Part of a small language model's weights.
Size: 16 layers, 4 heads of 32 (1 for keys and values), vocabulary 8192.
Architecture: LayerNorm before each block, learned positions, no biases in attention or MLP, untied embeddings.
Training: a variant of Muon for these matrices, 148M tokens, 9009 steps.
Each number is 200 + 20 x the weight over its row's rms, rounded and kept within 0 to 999. Layers, rows and columns count from 0. The size before them is the row's rms in percent of the matrix's.

# layer 5 MLP down (transposed), 512x128, rms 0.0635, rows 110-164, columns 0-63
093,201,166,217,190,236,230,239,193,204,203,210,199,163,226,199,219,198,186,218,220,159,198,189,241,203,197,241,182,181,235,206,218,194,196,195,219,236,200,212,177,218,188,190,181,160,177,157,221,219,184,230,211,203,184,211,166,154,178,207,153,222,215,173,227
077,208,211,186,183,196,238,213,195,192,196,200,204,162,202,210,169,234,171,178,211,205,240,227,248,211,140,210,221,232,176,191,231,218,196,235,200,179,211,210,184,223,196,215,210,210,217,216,203,193,220,175,179,191,227,197,230,197,163,183,187,174,194,145,171
126,185,219,204,175,182,201,210,196,197,206,205,213,194,188,216,143,215,200,182,178,185,202,225,206,217,192,189,210,165,214,213,234,207,203,201,182,212,254,224,216,223,220,171,181,223,205,155,187,176,228,204,225,197,189,202,182,195,228,235,190,204,215,193,190
106,199,234,186,230,178,161,173,225,215,227,186,170,191,177,235,190,208,179,199,189,173,215,225,191,186,213,188,237,233,230,199,174,227,203,168,212,181,194,174,206,207,194,198,179,211,218,237,210,196,201,197,217,199,189,206,220,199,212,184,195,169,192,219,231
094,219,184,204,254,183,198,194,194,193,201,184,226,235,207,191,215,180,199,213,176,199,220,196,196,250,193,205,197,233,190,177,212,164,213,226,208,196,216,178,220,188,235,190,216,216,227,211,187,203,227,174,207,187,170,233,185,161,188,205,172,213,191,175,162
087,212,183,197,212,209,191,173,182,212,205,173,228,207,221,208,190,212,214,195,221,177,178,222,213,215,171,175,183,201,197,191,183,248,216,188,182,215,137,206,171,234,199,174,178,188,221,172,205,189,148,232,219,182,198,224,220,201,203,190,217,240,175,234,194
081,192,192,207,218,206,214,200,217,190,229,153,209,225,232,201,214,194,226,189,207,177,180,243,175,197,215,205,212,200,225,174,207,200,211,187,212,213,202,195,214,190,252,169,215,222,170,208,185,212,175,216,188,219,191,201,214,201,200,164,180,197,174,200,214
089,198,196,215,231,248,170,179,191,196,175,205,198,212,187,198,178,181,195,161,191,198,175,234,168,197,168,218,202,212,257,225,184,215,200,183,195,198,216,211,192,184,195,161,229,221,215,217,214,163,190,197,201,161,192,193,194,190,224,182,235,226,192,194,196
085,188,212,223,210,191,209,183,173,198,228,191,205,215,201,197,158,195,190,197,221,187,239,161,156,204,223,198,185,180,199,192,191,146,224,193,222,223,182,189,214,180,214,199,230,206,202,214,198,196,196,232,228,217,210,239,198,194,213,165,203,233,245,206,224
100,220,186,180,200,228,236,172,211,186,203,215,179,199,177,203,176,212,194,199,209,217,230,166,189,199,225,195,156,208,188,233,210,217,199,216,186,190,196,209,203,165,182,201,225,195,177,218,210,153,178,222,187,194,222,181,189,212,214,170,193,184,220,203,180
090,170,186,230,200,219,215,184,168,205,226,210,200,202,207,211,196,182,167,213,212,178,215,199,180,180,181,192,178,162,183,208,201,179,216,247,164,231,184,217,193,236,188,198,208,230,197,212,177,210,216,185,222,219,206,210,234,198,211,204,180,206,207,199,240
096,223,193,222,204,232,200,203,234,162,194,211,215,205,228,189,224,203,212,146,185,215,173,198,248,179,223,172,258,201,165,194,200,177,214,197,202,179,221,189,210,229,183,196,178,190,181,198,216,228,199,174,158,204,217,205,211,204,215,181,166,197,206,198,228
105,170,213,173,206,225,194,199,218,198,203,203,216,192,164,193,216,189,189,161,210,227,209,209,198,226,186,213,206,212,178,189,222,207,242,199,198,173,213,177,201,205,199,177,190,194,175,199,207,200,184,211,167,240,200,191,215,186,226,215,213,198,163,239,184
098,220,203,195,220,226,197,209,217,223,158,208,209,230,204,217,163,182,167,196,194,152,215,180,199,174,203,171,188,210,207,190,199,210,205,210,179,213,196,218,191,170,209,197,166,206,226,160,179,233,177,227,204,192,215,170,229,207,184,209,218,247,183,222,180
098,193,156,190,206,203,183,148,181,194,198,186,224,205,184,214,193,188,196,196,176,196,191,171,210,217,183,182,206,177,207,228,160,180,194,164,214,193,159,195,179,204,149,226,210,204,198,241,240,200,237,205,199,188,192,211,217,201,183,184,158,193,193,205,221
072,151,208,209,203,217,212,186,177,190,197,197,208,229,187,202,178,220,225,193,238,159,214,162,185,211,215,193,215,187,175,201,190,176,216,174,242,208,178,182,235,203,203,163,183,211,195,218,212,205,189,208,215,225,191,200,198,171,192,187,181,187,218,229,183
069,226,169,201,214,223,187,179,199,186,197,204,174,202,193,190,232,196,214,171,199,184,197,249,175,207,186,186,203,190,181,188,193,199,192,228,179,193,198,186,197,177,199,171,221,201,191,220,173,185,184,206,190,199,210,194,179,203,215,192,173,268,217,169,217
092,218,242,205,190,178,183,234,227,208,203,180,171,211,216,190,210,165,192,172,206,181,217,160,214,203,207,213,204,247,222,179,226,214,209,178,211,190,189,172,195,192,224,226,221,198,199,209,240,208,195,214,218,199,206,202,212,188,189,161,208,167,199,201,204
089,213,217,178,196,204,205,200,236,201,206,221,207,237,186,199,241,200,178,214,189,171,209,204,182,186,171,193,218,191,163,204,191,225,175,206,177,219,187,140,162,194,219,202,198,189,184,198,193,194,205,173,222,207,208,215,218,236,192,214,200,185,191,206,169
106,190,203,210,210,198,192,187,161,223,198,198,180,210,203,208,184,174,191,232,191,211,217,168,243,199,226,210,172,193,188,185,193,190,174,218,195,225,185,189,211,217,218,235,192,207,183,199,204,221,215,195,201,183,208,195,203,176,230,251,192,157,183,164,192
099,160,162,207,204,171,203,192,190,210,196,232,196,205,177,187,204,193,214,198,181,189,197,198,190,184,161,204,169,189,211,195,191,226,184,185,226,225,216,243,214,198,199,202,199,199,198,207,196,166,184,215,169,192,174,210,179,204,179,221,185,173,154,169,220
088,197,208,181,194,230,232,215,186,196,232,221,196,178,210,187,233,223,199,185,189,175,214,217,180,198,194,186,158,207,206,170,224,200,200,219,190,188,201,226,194,181,170,245,221,214,186,196,222,210,217,198,159,218,169,203,206,216,193,172,193,213,232,184,200
114,229,241,193,226,201,169,192,174,169,190,214,181,186,223,176,198,235,192,202,200,181,201,212,160,190,207,208,209,202,192,198,212,171,228,216,193,221,194,204,165,224,193,170,197,181,220,188,185,214,164,174,183,189,219,231,214,200,194,211,238,215,178,214,194
086,193,196,199,202,188,196,172,178,186,211,229,219,198,179,213,215,196,181,216,227,213,171,153,197,171,209,203,206,195,222,172,200,163,176,221,174,181,169,231,199,202,198,240,249,207,171,241,203,174,180,167,207,193,218,197,199,178,199,194,199,188,177,181,231
106,209,224,198,180,190,204,227,206,187,194,226,189,169,201,218,190,219,200,183,230,191,193,207,200,193,217,240,177,194,197,212,206,185,183,190,196,207,176,208,202,180,232,155,219,221,194,224,207,209,177,186,198,187,220,182,184,191,210,159,212,153,213,213,255
128,171,186,179,190,190,231,237,206,168,210,186,211,184,196,230,211,216,177,203,209,192,180,215,180,209,164,191,169,206,183,232,208,210,213,193,188,171,198,205,207,173,236,176,204,205,202,220,216,191,212,225,199,221,207,207,197,204,176,195,249,176,201,214,208
129,195,189,212,181,201,206,198,158,204,191,199,216,237,221,214,200,169,206,235,209,180,214,224,218,206,202,209,183,210,224,187,202,230,219,210,236,193,177,226,191,197,199,110,212,192,177,189,170,192,187,191,212,178,181,192,231,229,243,216,187,228,210,212,220
097,176,202,171,164,220,208,185,203,189,197,197,195,191,202,186,218,186,179,170,178,239,181,197,201,219,215,178,199,225,190,248,222,210,206,192,193,213,234,206,194,179,165,185,182,209,201,181,203,203,198,209,176,186,176,192,198,157,172,192,176,190,243,188,168
096,226,187,208,191,180,185,191,191,197,230,230,209,240,182,207,184,181,160,227,180,206,181,180,185,190,193,217,177,216,245,178,206,178,213,213,150,181,218,206,184,207,220,240,204,227,207,232,211,206,219,151,181,183,166,173,220,189,193,189,205,200,236,174,199
107,203,195,227,187,197,194,202,199,202,207,199,194,218,193,250,204,207,199,172,162,157,206,180,219,172,181,210,186,193,219,201,250,217,192,248,197,200,204,184,199,222,188,161,217,194,238,167,202,195,176,242,200,219,195,204,185,226,163,211,213,205,164,189,211
092,235,215,209,208,196,173,199,189,204,240,214,198,172,175,184,172,195,225,210,210,185,201,191,237,179,179,203,224,196,176,219,247,206,181,208,165,234,211,208,197,222,214,211,214,195,206,227,205,203,240,193,236,199,193,195,191,173,207,199,169,192,254,224,236
122,178,166,220,222,239,212,204,207,202,184,178,194,198,187,181,231,177,210,185,202,187,217,185,204,208,213,212,166,191,179,176,195,219,214,193,191,189,209,208,222,204,207,223,218,226,163,186,171,228,188,193,217,195,209,214,186,211,180,218,199,206,212,204,157
117,235,230,231,153,196,212,150,207,218,227,191,209,182,183,229,192,207,172,201,236,177,238,194,179,205,212,195,180,214,217,195,198,196,195,213,229,191,211,218,202,206,202,235,151,158,193,205,188,167,208,192,210,210,214,199,209,215,180,190,192,223,244,203,223
106,213,174,212,243,235,215,174,217,219,227,207,220,230,161,189,154,182,193,196,194,211,189,192,202,188,196,229,202,190,196,233,190,197,194,207,199,185,178,181,200,191,191,181,213,187,192,220,238,211,237,208,203,242,196,174,191,233,217,225,180,210,181,185,181
107,184,170,211,218,197,182,209,204,214,179,184,196,201,168,200,195,193,225,230,210,210,198,187,206,199,207,202,195,193,255,191,187,198,183,172,192,214,206,225,164,184,191,229,206,178,218,231,199,173,193,209,142,198,231,197,231,208,217,190,202,183,164,172,189
051,210,194,184,194,220,198,186,201,177,210,205,148,227,207,193,200,190,178,203,227,231,184,223,224,154,185,224,232,223,211,203,206,174,199,208,189,214,202,217,215,214,185,150,207,226,159,183,209,209,208,193,180,181,191,209,196,213,186,174,211,221,217,205,177
095,226,203,182,186,191,213,220,184,195,216,218,175,200,203,234,220,226,188,170,172,219,176,221,163,217,228,213,204,204,226,194,209,197,211,202,154,177,230,187,194,189,206,205,173,181,204,228,179,214,208,195,196,223,208,204,173,207,198,191,188,178,211,208,203
112,220,174,170,218,164,199,223,197,209,188,218,214,224,180,191,235,184,178,192,203,209,168,201,164,187,191,161,216,217,179,179,195,211,139,180,207,204,200,185,183,201,201,195,169,213,201,261,151,213,216,191,188,183,202,205,204,193,205,187,216,226,179,200,212
095,226,201,214,212,199,207,240,200,181,190,188,202,193,205,175,243,223,199,222,180,193,210,190,176,212,222,177,184,229,189,186,196,181,211,198,205,210,157,197,209,184,183,208,200,231,165,187,272,181,180,179,220,178,219,159,207,228,198,217,181,217,189,204,217
085,198,177,199,178,169,195,181,168,205,216,197,167,196,191,230,163,212,197,236,203,192,220,181,249,188,207,216,203,228,181,178,184,209,207,207,234,187,220,208,187,202,244,199,200,183,224,199,178,214,187,179,221,191,168,209,205,227,230,168,187,209,215,187,202
082,160,200,170,175,222,190,247,186,228,182,209,250,193,186,193,187,168,212,202,221,195,227,193,167,170,205,169,172,218,207,173,185,231,192,213,183,179,149,190,208,204,221,205,228,157,237,184,210,207,224,239,214,220,201,184,187,194,200,179,205,214,221,214,203
094,195,203,190,219,186,181,163,202,173,197,183,212,178,198,194,181,203,202,231,213,201,178,220,228,193,217,171,206,205,147,168,195,203,160,199,220,217,166,210,221,198,196,220,190,205,214,209,198,198,224,211,213,208,224,195,197,209,174,199,189,250,180,218,201
108,189,179,221,219,159,201,195,204,175,191,228,203,189,175,185,176,198,200,193,202,208,196,228,227,200,212,196,219,216,186,195,220,194,182,202,197,171,199,217,221,192,201,216,202,209,198,200,188,206,183,180,222,207,190,177,226,124,177,200,207,225,210,197,246
130,194,186,188,190,237,210,182,215,196,242,212,205,165,184,191,196,184,188,183,212,234,220,172,169,183,233,196,207,211,215,151,232,198,206,187,232,213,193,185,179,180,216,233,197,181,207,215,246,230,218,208,201,163,210,199,207,168,212,220,166,219,186,199,183
115,207,184,240,219,207,172,204,171,199,202,189,166,196,188,200,204,229,212,236,244,195,204,201,194,171,217,180,223,194,184,169,209,248,221,164,189,227,199,184,171,214,225,242,157,207,184,212,188,189,166,238,176,141,189,190,205,196,218,180,214,211,201,209,160
128,180,201,212,213,182,232,247,182,193,238,205,190,207,214,186,173,192,187,197,171,208,244,240,208,198,212,238,197,212,212,189,200,198,190,207,195,192,197,184,221,198,210,198,219,193,168,188,199,238,178,196,206,198,154,229,213,211,214,193,187,212,242,199,207
088,189,180,196,203,215,202,177,229,228,227,173,222,238,194,195,167,217,187,187,199,235,200,188,229,195,218,170,161,221,171,219,187,160,216,209,207,207,190,179,181,176,152,215,204,229,198,231,213,182,224,186,217,201,203,187,214,200,173,220,184,217,188,194,210
107,170,237,175,200,205,231,195,188,208,219,172,186,249,210,226,207,195,213,180,187,202,202,237,187,202,180,216,207,185,204,185,216,173,209,193,176,221,168,178,235,207,196,218,202,229,191,159,191,165,208,192,194,237,189,193,166,239,183,218,193,221,176,210,225
115,183,209,208,223,203,191,170,212,175,176,207,196,231,193,199,209,243,161,194,175,174,221,236,194,201,173,223,190,212,209,222,175,205,178,213,228,184,155,210,192,217,193,212,174,214,185,153,169,223,232,256,177,200,210,218,182,167,183,216,217,212,208,198,167
114,213,227,179,219,205,201,184,203,173,199,205,214,213,206,199,202,230,207,175,224,199,211,187,188,194,185,212,186,227,201,245,196,191,195,201,182,196,201,221,201,179,177,163,166,198,181,198,190,207,212,174,163,173,190,247,221,188,221,211,203,201,190,163,231
082,212,202,226,190,225,198,212,193,237,153,196,217,232,218,207,225,199,225,196,209,203,185,199,189,192,182,180,240,187,216,171,194,179,184,239,211,215,177,196,185,205,217,188,215,213,216,229,216,212,198,214,211,231,189,201,177,151,145,203,189,189,174,165,192
102,187,192,193,180,222,245,236,215,191,204,199,205,182,200,224,194,211,197,182,196,193,213,232,194,228,201,232,193,226,189,201,201,188,204,227,142,184,175,172,193,198,181,188,245,192,191,181,168,212,209,198,211,176,196,200,224,217,180,178,164,211,201,240,233
100,205,199,195,187,220,167,185,198,208,212,181,200,177,187,236,162,226,192,225,176,198,186,220,181,192,202,174,195,240,255,190,194,218,210,165,202,192,242,230,218,260,203,208,210,195,222,199,180,194,183,186,213,166,194,212,197,208,197,187,203,203,219,197,241
086,187,195,173,181,190,201,196,189,201,158,236,218,217,200,200,178,190,186,195,214,212,229,173,179,199,179,221,160,212,207,230,192,251,171,213,205,203,207,208,176,209,254,193,243,155,182,168,242,193,205,213,174,189,202,205,187,201,175,226,204,191,173,194,151
116,203,218,223,170,213,209,193,191,212,226,201,208,207,175,221,161,177,198,208,203,193,222,217,179,175,171,224,203,167,195,195,222,177,215,218,180,195,216,201,203,195,205,182,164,167,208,209,190,233,238,206,180,221,203,168,180,202,211,185,212,255,237,192,216
# layer 5 MLP up, 512x128, rms 0.135, rows 111-164, columns 0-63
073,191,188,178,176,213,198,225,213,200,233,177,197,205,194,222,188,185,223,217,224,201,206,208,214,226,179,214,232,201,199,200,204,184,218,161,234,213,198,216,204,211,210,216,165,231,230,217,203,162,240,168,178,202,241,202,176,226,190,211,177,187,153,210,207
111,212,220,189,216,224,223,253,158,192,173,197,189,207,232,203,245,178,189,227,198,192,201,167,184,167,211,196,194,248,198,174,194,197,203,210,208,159,183,178,221,184,220,200,220,208,204,235,202,228,175,193,186,187,202,191,186,248,200,194,216,163,207,210,211
115,210,187,199,197,235,221,216,200,196,224,261,221,190,179,187,189,202,246,197,207,197,196,175,169,187,204,199,175,213,221,196,209,188,176,246,196,188,214,217,195,174,188,221,221,219,193,192,193,225,230,167,190,179,197,168,209,197,201,210,212,216,205,190,210
097,217,211,187,231,235,204,174,203,206,189,148,184,231,194,189,207,214,208,205,196,190,218,208,178,224,195,243,213,234,170,193,208,210,178,194,230,178,180,164,185,152,212,202,219,165,206,171,200,197,251,179,194,201,176,224,194,225,226,189,212,182,208,239,199
078,184,208,203,236,211,205,202,200,194,196,200,236,178,182,253,188,184,190,192,181,186,200,234,211,199,203,225,210,154,238,207,193,177,222,183,187,205,195,213,227,172,213,218,205,214,193,206,188,208,213,209,190,204,192,190,204,205,219,244,208,188,206,200,257
088,224,234,211,204,193,209,209,198,217,219,230,201,206,192,209,239,223,196,215,167,154,197,195,181,200,231,219,191,187,236,182,173,201,221,201,224,208,183,236,196,192,184,209,215,176,217,200,180,168,230,213,173,187,187,190,189,213,223,214,208,200,207,236,210
076,207,221,202,202,208,184,234,204,229,199,208,223,216,182,225,235,163,195,191,211,212,194,173,193,183,210,220,166,216,220,222,201,183,173,179,191,251,191,220,211,217,179,238,228,201,217,192,191,179,203,207,200,205,213,198,170,168,184,175,212,183,197,230,150
089,201,226,212,236,225,212,213,173,179,214,188,218,230,217,227,201,187,185,190,189,193,224,181,161,244,195,213,230,216,208,203,194,148,179,205,213,200,200,201,212,172,198,202,187,194,209,215,171,205,204,211,188,241,238,227,203,187,226,185,192,228,197,228,202
089,238,221,185,192,171,202,188,191,217,207,186,220,179,227,193,235,203,205,177,205,195,205,220,206,160,205,203,222,198,229,175,191,205,210,218,190,216,153,188,205,209,226,191,214,191,192,175,215,224,220,161,196,184,171,191,205,189,188,229,230,191,214,218,226
096,178,222,211,184,205,188,201,218,179,196,186,219,221,219,214,200,211,191,235,185,208,186,229,212,197,201,235,192,174,213,219,232,216,206,208,222,197,213,172,217,183,173,151,178,197,211,241,181,200,201,210,178,197,217,209,198,204,231,202,203,200,179,232,192
102,200,166,190,226,177,218,220,180,181,180,221,187,170,185,166,191,168,214,241,263,196,197,184,198,210,178,182,144,176,182,176,200,178,200,203,214,228,203,200,230,225,208,192,205,213,218,205,190,199,213,197,220,152,211,219,193,205,204,250,189,185,219,218,201
096,202,214,211,203,191,202,182,198,158,248,179,199,208,181,198,172,191,189,224,201,200,224,179,217,176,213,210,198,164,197,178,197,226,191,221,219,202,243,204,207,177,191,189,225,169,208,192,189,197,234,230,202,197,191,190,178,242,230,226,214,215,192,182,220
105,202,217,188,232,190,221,213,184,197,253,202,198,170,201,170,202,175,178,223,199,218,217,192,190,231,184,206,183,197,217,252,216,187,225,220,191,169,199,189,196,214,196,220,176,220,160,189,196,200,244,166,211,215,173,204,184,203,207,229,218,179,210,168,215
110,243,221,226,202,184,187,208,218,205,187,217,194,177,215,209,211,226,200,182,223,167,170,197,152,205,216,197,200,204,178,199,216,214,216,204,167,185,228,199,208,174,166,203,218,177,224,202,206,188,165,210,172,193,199,179,223,191,212,173,234,169,193,184,234
075,249,205,177,192,155,194,214,243,214,223,223,183,168,220,203,207,171,185,175,172,229,194,232,209,190,205,177,178,203,223,205,206,193,208,197,170,199,187,228,191,181,183,198,219,191,227,189,199,206,220,186,206,182,220,203,193,240,212,219,194,187,194,157,208
074,225,215,193,211,199,192,198,184,184,217,200,197,222,191,219,197,173,183,146,177,196,198,198,195,219,175,215,179,160,209,221,192,216,185,212,194,230,179,223,222,191,167,168,212,195,181,219,213,214,212,214,181,199,217,225,180,187,200,174,207,170,209,192,208
082,152,211,190,207,226,201,210,190,189,168,184,211,223,191,173,205,188,216,191,224,160,227,221,212,170,189,216,229,205,207,237,176,164,223,200,175,192,214,232,211,197,224,223,184,196,225,171,191,199,256,219,185,178,183,200,223,191,182,206,202,199,203,183,225
092,185,201,194,205,174,195,218,176,163,213,179,167,198,196,194,213,195,177,184,204,200,194,197,218,213,178,182,185,162,205,205,179,210,227,194,186,222,187,226,223,209,161,202,209,214,181,211,181,214,193,185,204,193,179,216,202,213,230,185,220,196,176,171,170
106,226,239,210,204,185,201,175,204,192,181,193,212,200,219,219,208,204,220,158,225,187,228,209,192,204,187,223,233,226,193,221,171,208,189,196,188,193,201,177,225,202,199,175,239,196,214,195,203,187,165,202,152,182,211,209,195,226,202,171,226,181,227,218,222
102,196,197,199,209,203,199,222,214,181,180,196,221,265,163,216,174,192,233,155,223,227,211,195,229,191,186,207,199,221,204,170,197,136,197,210,204,223,209,215,209,216,190,211,208,233,210,243,178,212,204,197,227,174,231,206,205,187,215,182,191,232,185,208,217
088,218,242,190,162,213,195,234,189,196,230,210,206,238,162,252,200,212,223,196,185,186,196,191,199,225,174,204,226,216,222,214,227,203,207,223,227,195,235,169,194,172,173,185,187,172,192,198,188,170,205,173,180,216,216,209,179,191,212,169,223,222,188,201,204
114,179,207,190,188,196,215,202,173,213,186,183,206,193,231,232,183,167,183,208,203,214,212,234,224,215,175,168,222,174,218,192,211,175,210,238,209,207,181,214,196,220,212,245,198,235,174,184,153,188,224,162,210,172,189,198,195,202,219,233,204,193,224,188,226
088,224,216,173,195,209,198,199,188,186,212,180,186,190,192,163,221,192,221,199,179,162,219,234,179,210,190,212,198,219,216,215,173,227,223,195,199,215,156,188,204,205,227,176,156,198,227,160,209,247,205,257,218,181,220,204,183,203,228,183,185,231,208,183,157
101,234,174,239,189,204,189,200,181,220,212,183,198,220,192,209,189,176,228,202,191,205,221,176,212,213,206,228,224,200,203,198,182,217,180,208,231,230,225,183,207,194,205,182,156,177,224,194,187,188,219,211,196,203,183,209,215,191,179,224,172,219,203,164,203
118,213,191,180,184,182,174,195,205,170,231,201,227,185,185,202,203,195,186,189,189,205,218,231,221,205,209,248,197,157,195,190,187,210,225,208,215,212,231,184,202,196,197,214,181,191,195,192,207,223,215,188,151,191,168,208,224,202,186,208,195,253,222,230,231
106,231,239,206,200,211,205,227,189,218,215,220,207,193,219,189,207,232,217,208,202,178,236,210,196,205,186,230,158,208,191,237,205,210,206,190,216,204,192,215,213,171,233,170,225,192,223,154,191,202,198,222,233,183,175,174,188,251,236,240,211,189,207,206,195
089,222,198,217,224,193,213,249,191,196,216,199,214,196,205,203,193,187,195,201,211,187,212,184,197,180,184,191,187,172,213,170,198,207,203,232,180,197,156,192,202,199,205,180,214,186,198,207,242,184,204,190,223,218,215,180,202,228,211,207,227,198,188,192,236
103,226,223,205,221,239,216,192,225,207,209,190,185,166,213,203,207,205,216,157,223,204,191,218,193,234,195,219,205,190,163,210,192,205,184,193,219,213,178,202,228,181,198,148,216,172,197,180,212,212,187,259,203,216,202,196,177,232,203,188,209,185,198,212,192
102,169,213,209,236,204,169,193,187,183,217,181,183,202,187,177,234,251,174,197,193,177,222,201,186,208,212,212,190,201,166,212,165,198,194,208,185,238,196,196,217,213,188,194,188,162,212,168,203,205,198,224,181,227,184,217,188,185,207,205,209,209,248,183,236
108,168,179,203,205,219,179,208,225,222,189,229,187,251,184,206,189,189,181,189,149,213,203,199,199,217,179,214,182,230,215,227,187,185,220,191,233,199,171,196,169,168,183,204,165,208,193,200,197,186,192,250,209,212,220,219,202,194,211,223,191,213,197,154,155
104,189,216,176,201,160,215,250,174,161,165,235,191,191,215,176,242,202,205,225,202,184,226,193,181,186,184,168,163,220,197,224,169,208,210,195,185,206,209,169,188,198,193,209,183,174,203,190,191,202,199,229,240,173,163,219,187,177,191,175,229,167,194,189,202
110,201,205,202,227,172,210,207,208,191,187,210,159,225,225,185,212,183,196,190,226,232,197,197,186,201,215,177,212,196,185,165,221,211,232,206,209,176,213,221,203,223,223,191,188,206,222,183,190,215,198,207,202,186,240,237,196,176,210,205,205,179,200,158,187
110,183,222,183,167,199,192,199,199,175,180,217,153,220,188,209,239,189,196,190,194,203,175,182,190,222,162,200,230,171,195,199,203,207,201,190,192,177,213,235,197,214,206,210,164,228,204,201,198,195,188,190,157,165,205,251,214,192,203,163,205,175,199,209,197
109,196,222,212,170,211,203,199,169,219,204,218,176,178,205,188,196,245,202,190,186,162,204,175,191,229,196,187,193,222,239,166,173,237,189,246,223,200,181,166,189,197,206,231,180,204,197,194,184,197,187,238,186,185,174,209,236,218,188,205,202,159,187,223,222
050,171,193,196,221,203,233,209,208,231,190,207,234,168,193,187,212,201,202,210,173,186,213,175,189,244,205,171,159,186,195,162,206,221,214,175,206,163,200,192,189,184,191,219,215,191,220,211,180,190,207,209,223,213,202,182,198,178,193,233,182,177,206,169,240
094,213,210,204,214,210,200,191,193,230,190,225,203,162,184,165,176,208,199,216,194,187,211,196,240,177,175,229,204,171,221,194,163,216,183,188,197,223,183,231,191,224,204,223,196,191,222,159,216,229,238,190,198,207,198,224,194,178,213,192,182,195,194,198,208
106,218,218,229,211,195,219,197,161,197,220,183,188,177,237,181,194,206,213,234,232,164,211,217,183,179,200,185,196,195,208,206,201,207,236,214,200,195,217,214,198,224,214,221,178,181,192,172,179,195,158,201,200,171,206,229,200,192,201,227,190,185,189,197,225
105,221,199,199,182,179,195,204,190,200,226,215,224,246,191,242,203,205,195,190,175,209,224,209,217,191,209,199,242,199,172,152,195,168,207,243,227,229,213,190,219,215,212,202,191,197,218,227,175,207,229,187,179,215,188,177,151,201,199,217,188,227,170,214,182
091,211,188,226,242,215,140,198,203,192,178,215,218,214,200,202,206,185,204,243,189,203,188,197,164,221,164,193,185,179,184,187,207,205,218,198,193,218,209,218,208,224,180,204,213,198,215,213,171,191,178,236,203,174,200,221,230,147,209,185,217,171,195,240,189
089,173,228,162,214,221,184,224,205,205,211,196,208,180,195,240,200,226,167,175,198,206,186,216,193,197,162,195,191,176,206,183,177,195,245,160,207,176,183,206,211,201,214,193,191,217,206,210,193,181,241,197,198,216,203,224,185,183,208,197,226,208,191,191,185
094,210,207,183,186,207,182,198,201,216,192,223,221,221,169,215,223,196,208,186,159,187,199,194,168,192,182,226,214,211,236,227,194,187,211,171,212,192,177,202,200,191,214,179,196,180,179,182,204,229,179,241,234,215,232,204,197,203,228,210,250,200,185,199,169
098,224,176,200,188,214,231,171,193,175,231,227,207,185,189,183,213,179,221,177,209,226,205,208,183,185,194,214,199,219,173,164,206,202,207,186,223,229,181,217,191,194,224,212,200,145,202,199,153,227,234,207,211,189,187,201,203,242,224,207,185,212,213,237,198
143,181,180,203,187,223,195,189,217,197,216,214,185,183,172,192,197,197,193,188,211,203,181,210,181,211,202,219,161,209,237,158,233,200,182,176,240,194,180,190,210,183,221,198,214,193,209,218,215,186,205,231,204,159,183,198,195,181,217,236,174,234,178,217,204
124,206,194,177,235,234,196,213,239,210,203,207,240,214,190,189,205,161,200,204,158,202,185,197,182,215,192,212,175,205,190,220,197,143,191,210,192,212,191,204,220,205,202,176,226,197,210,210,211,211,211,160,217,256,232,173,176,199,181,200,205,191,200,218,207
127,226,254,190,218,181,193,216,196,230,178,223,191,203,206,238,201,205,189,200,207,188,221,193,196,224,200,166,188,190,211,190,229,218,177,185,203,214,203,191,238,229,193,167,229,182,157,157,184,163,197,209,221,193,226,176,191,262,201,226,210,196,204,183,209
093,223,211,193,199,209,181,220,156,148,226,213,182,220,194,208,183,190,194,202,199,212,231,222,200,178,208,162,181,210,200,211,208,208,201,211,188,207,202,204,193,205,163,222,231,187,222,175,205,204,199,184,242,138,203,229,207,216,194,205,185,198,212,216,200
112,211,188,219,228,199,191,215,199,203,189,205,164,204,201,198,213,164,178,224,180,187,207,191,189,201,230,144,212,213,235,225,180,198,191,215,205,178,187,217,162,218,200,231,196,201,196,222,204,213,212,229,193,153,198,206,216,192,215,213,211,182,235,188,183
113,222,177,222,189,231,185,178,204,215,201,220,224,190,215,206,226,223,187,173,203,178,195,219,168,200,221,226,186,204,210,233,211,214,195,213,248,214,215,189,217,172,195,177,221,173,200,208,208,217,183,182,164,190,168,163,200,195,186,184,202,204,188,248,228
121,169,201,199,217,240,192,217,184,199,193,204,179,214,150,202,199,193,183,188,232,187,176,221,196,220,201,216,203,188,159,203,240,171,192,194,239,227,231,232,242,209,177,191,203,224,219,206,234,197,210,206,216,184,242,204,189,231,194,174,183,192,198,226,192
090,220,181,179,210,182,179,210,189,210,229,184,174,199,209,204,210,234,184,188,191,156,214,181,200,186,216,238,148,217,192,223,183,231,198,192,193,163,192,219,208,177,178,195,182,171,202,191,217,191,182,187,183,224,193,235,180,219,175,210,197,181,220,194,211
107,202,200,198,216,182,171,186,209,208,207,193,180,221,210,176,221,202,199,214,223,202,214,195,189,192,208,162,186,203,223,227,222,179,193,212,256,192,203,196,208,203,227,187,165,195,183,212,235,199,184,212,184,212,190,188,180,197,193,252,230,191,194,164,165
107,234,192,200,214,199,205,255,174,196,189,184,197,198,204,172,193,188,176,182,212,179,200,170,191,192,171,217,179,171,161,236,188,209,199,196,228,215,186,172,202,180,193,189,194,195,164,168,215,230,181,184,206,243,210,197,197,245,228,220,229,195,216,223,190
092,234,236,188,191,196,188,242,194,203,243,201,195,212,174,236,196,210,194,180,171,190,185,223,212,203,162,182,178,188,187,198,206,226,189,176,186,174,181,178,211,199,196,185,166,225,222,212,188,180,215,185,194,218,230,216,187,200,197,175,208,211,207,188,158
112,222,211,187,242,198,186,214,186,214,230,219,222,196,195,195,174,243,201,227,188,182,210,214,230,182,194,203,175,180,211,202,208,195,188,219,204,230,226,178,221,203,176,231,216,219,208,137,186,200,195,204,216,219,195,187,160,169,199,230,174,189,227,167,203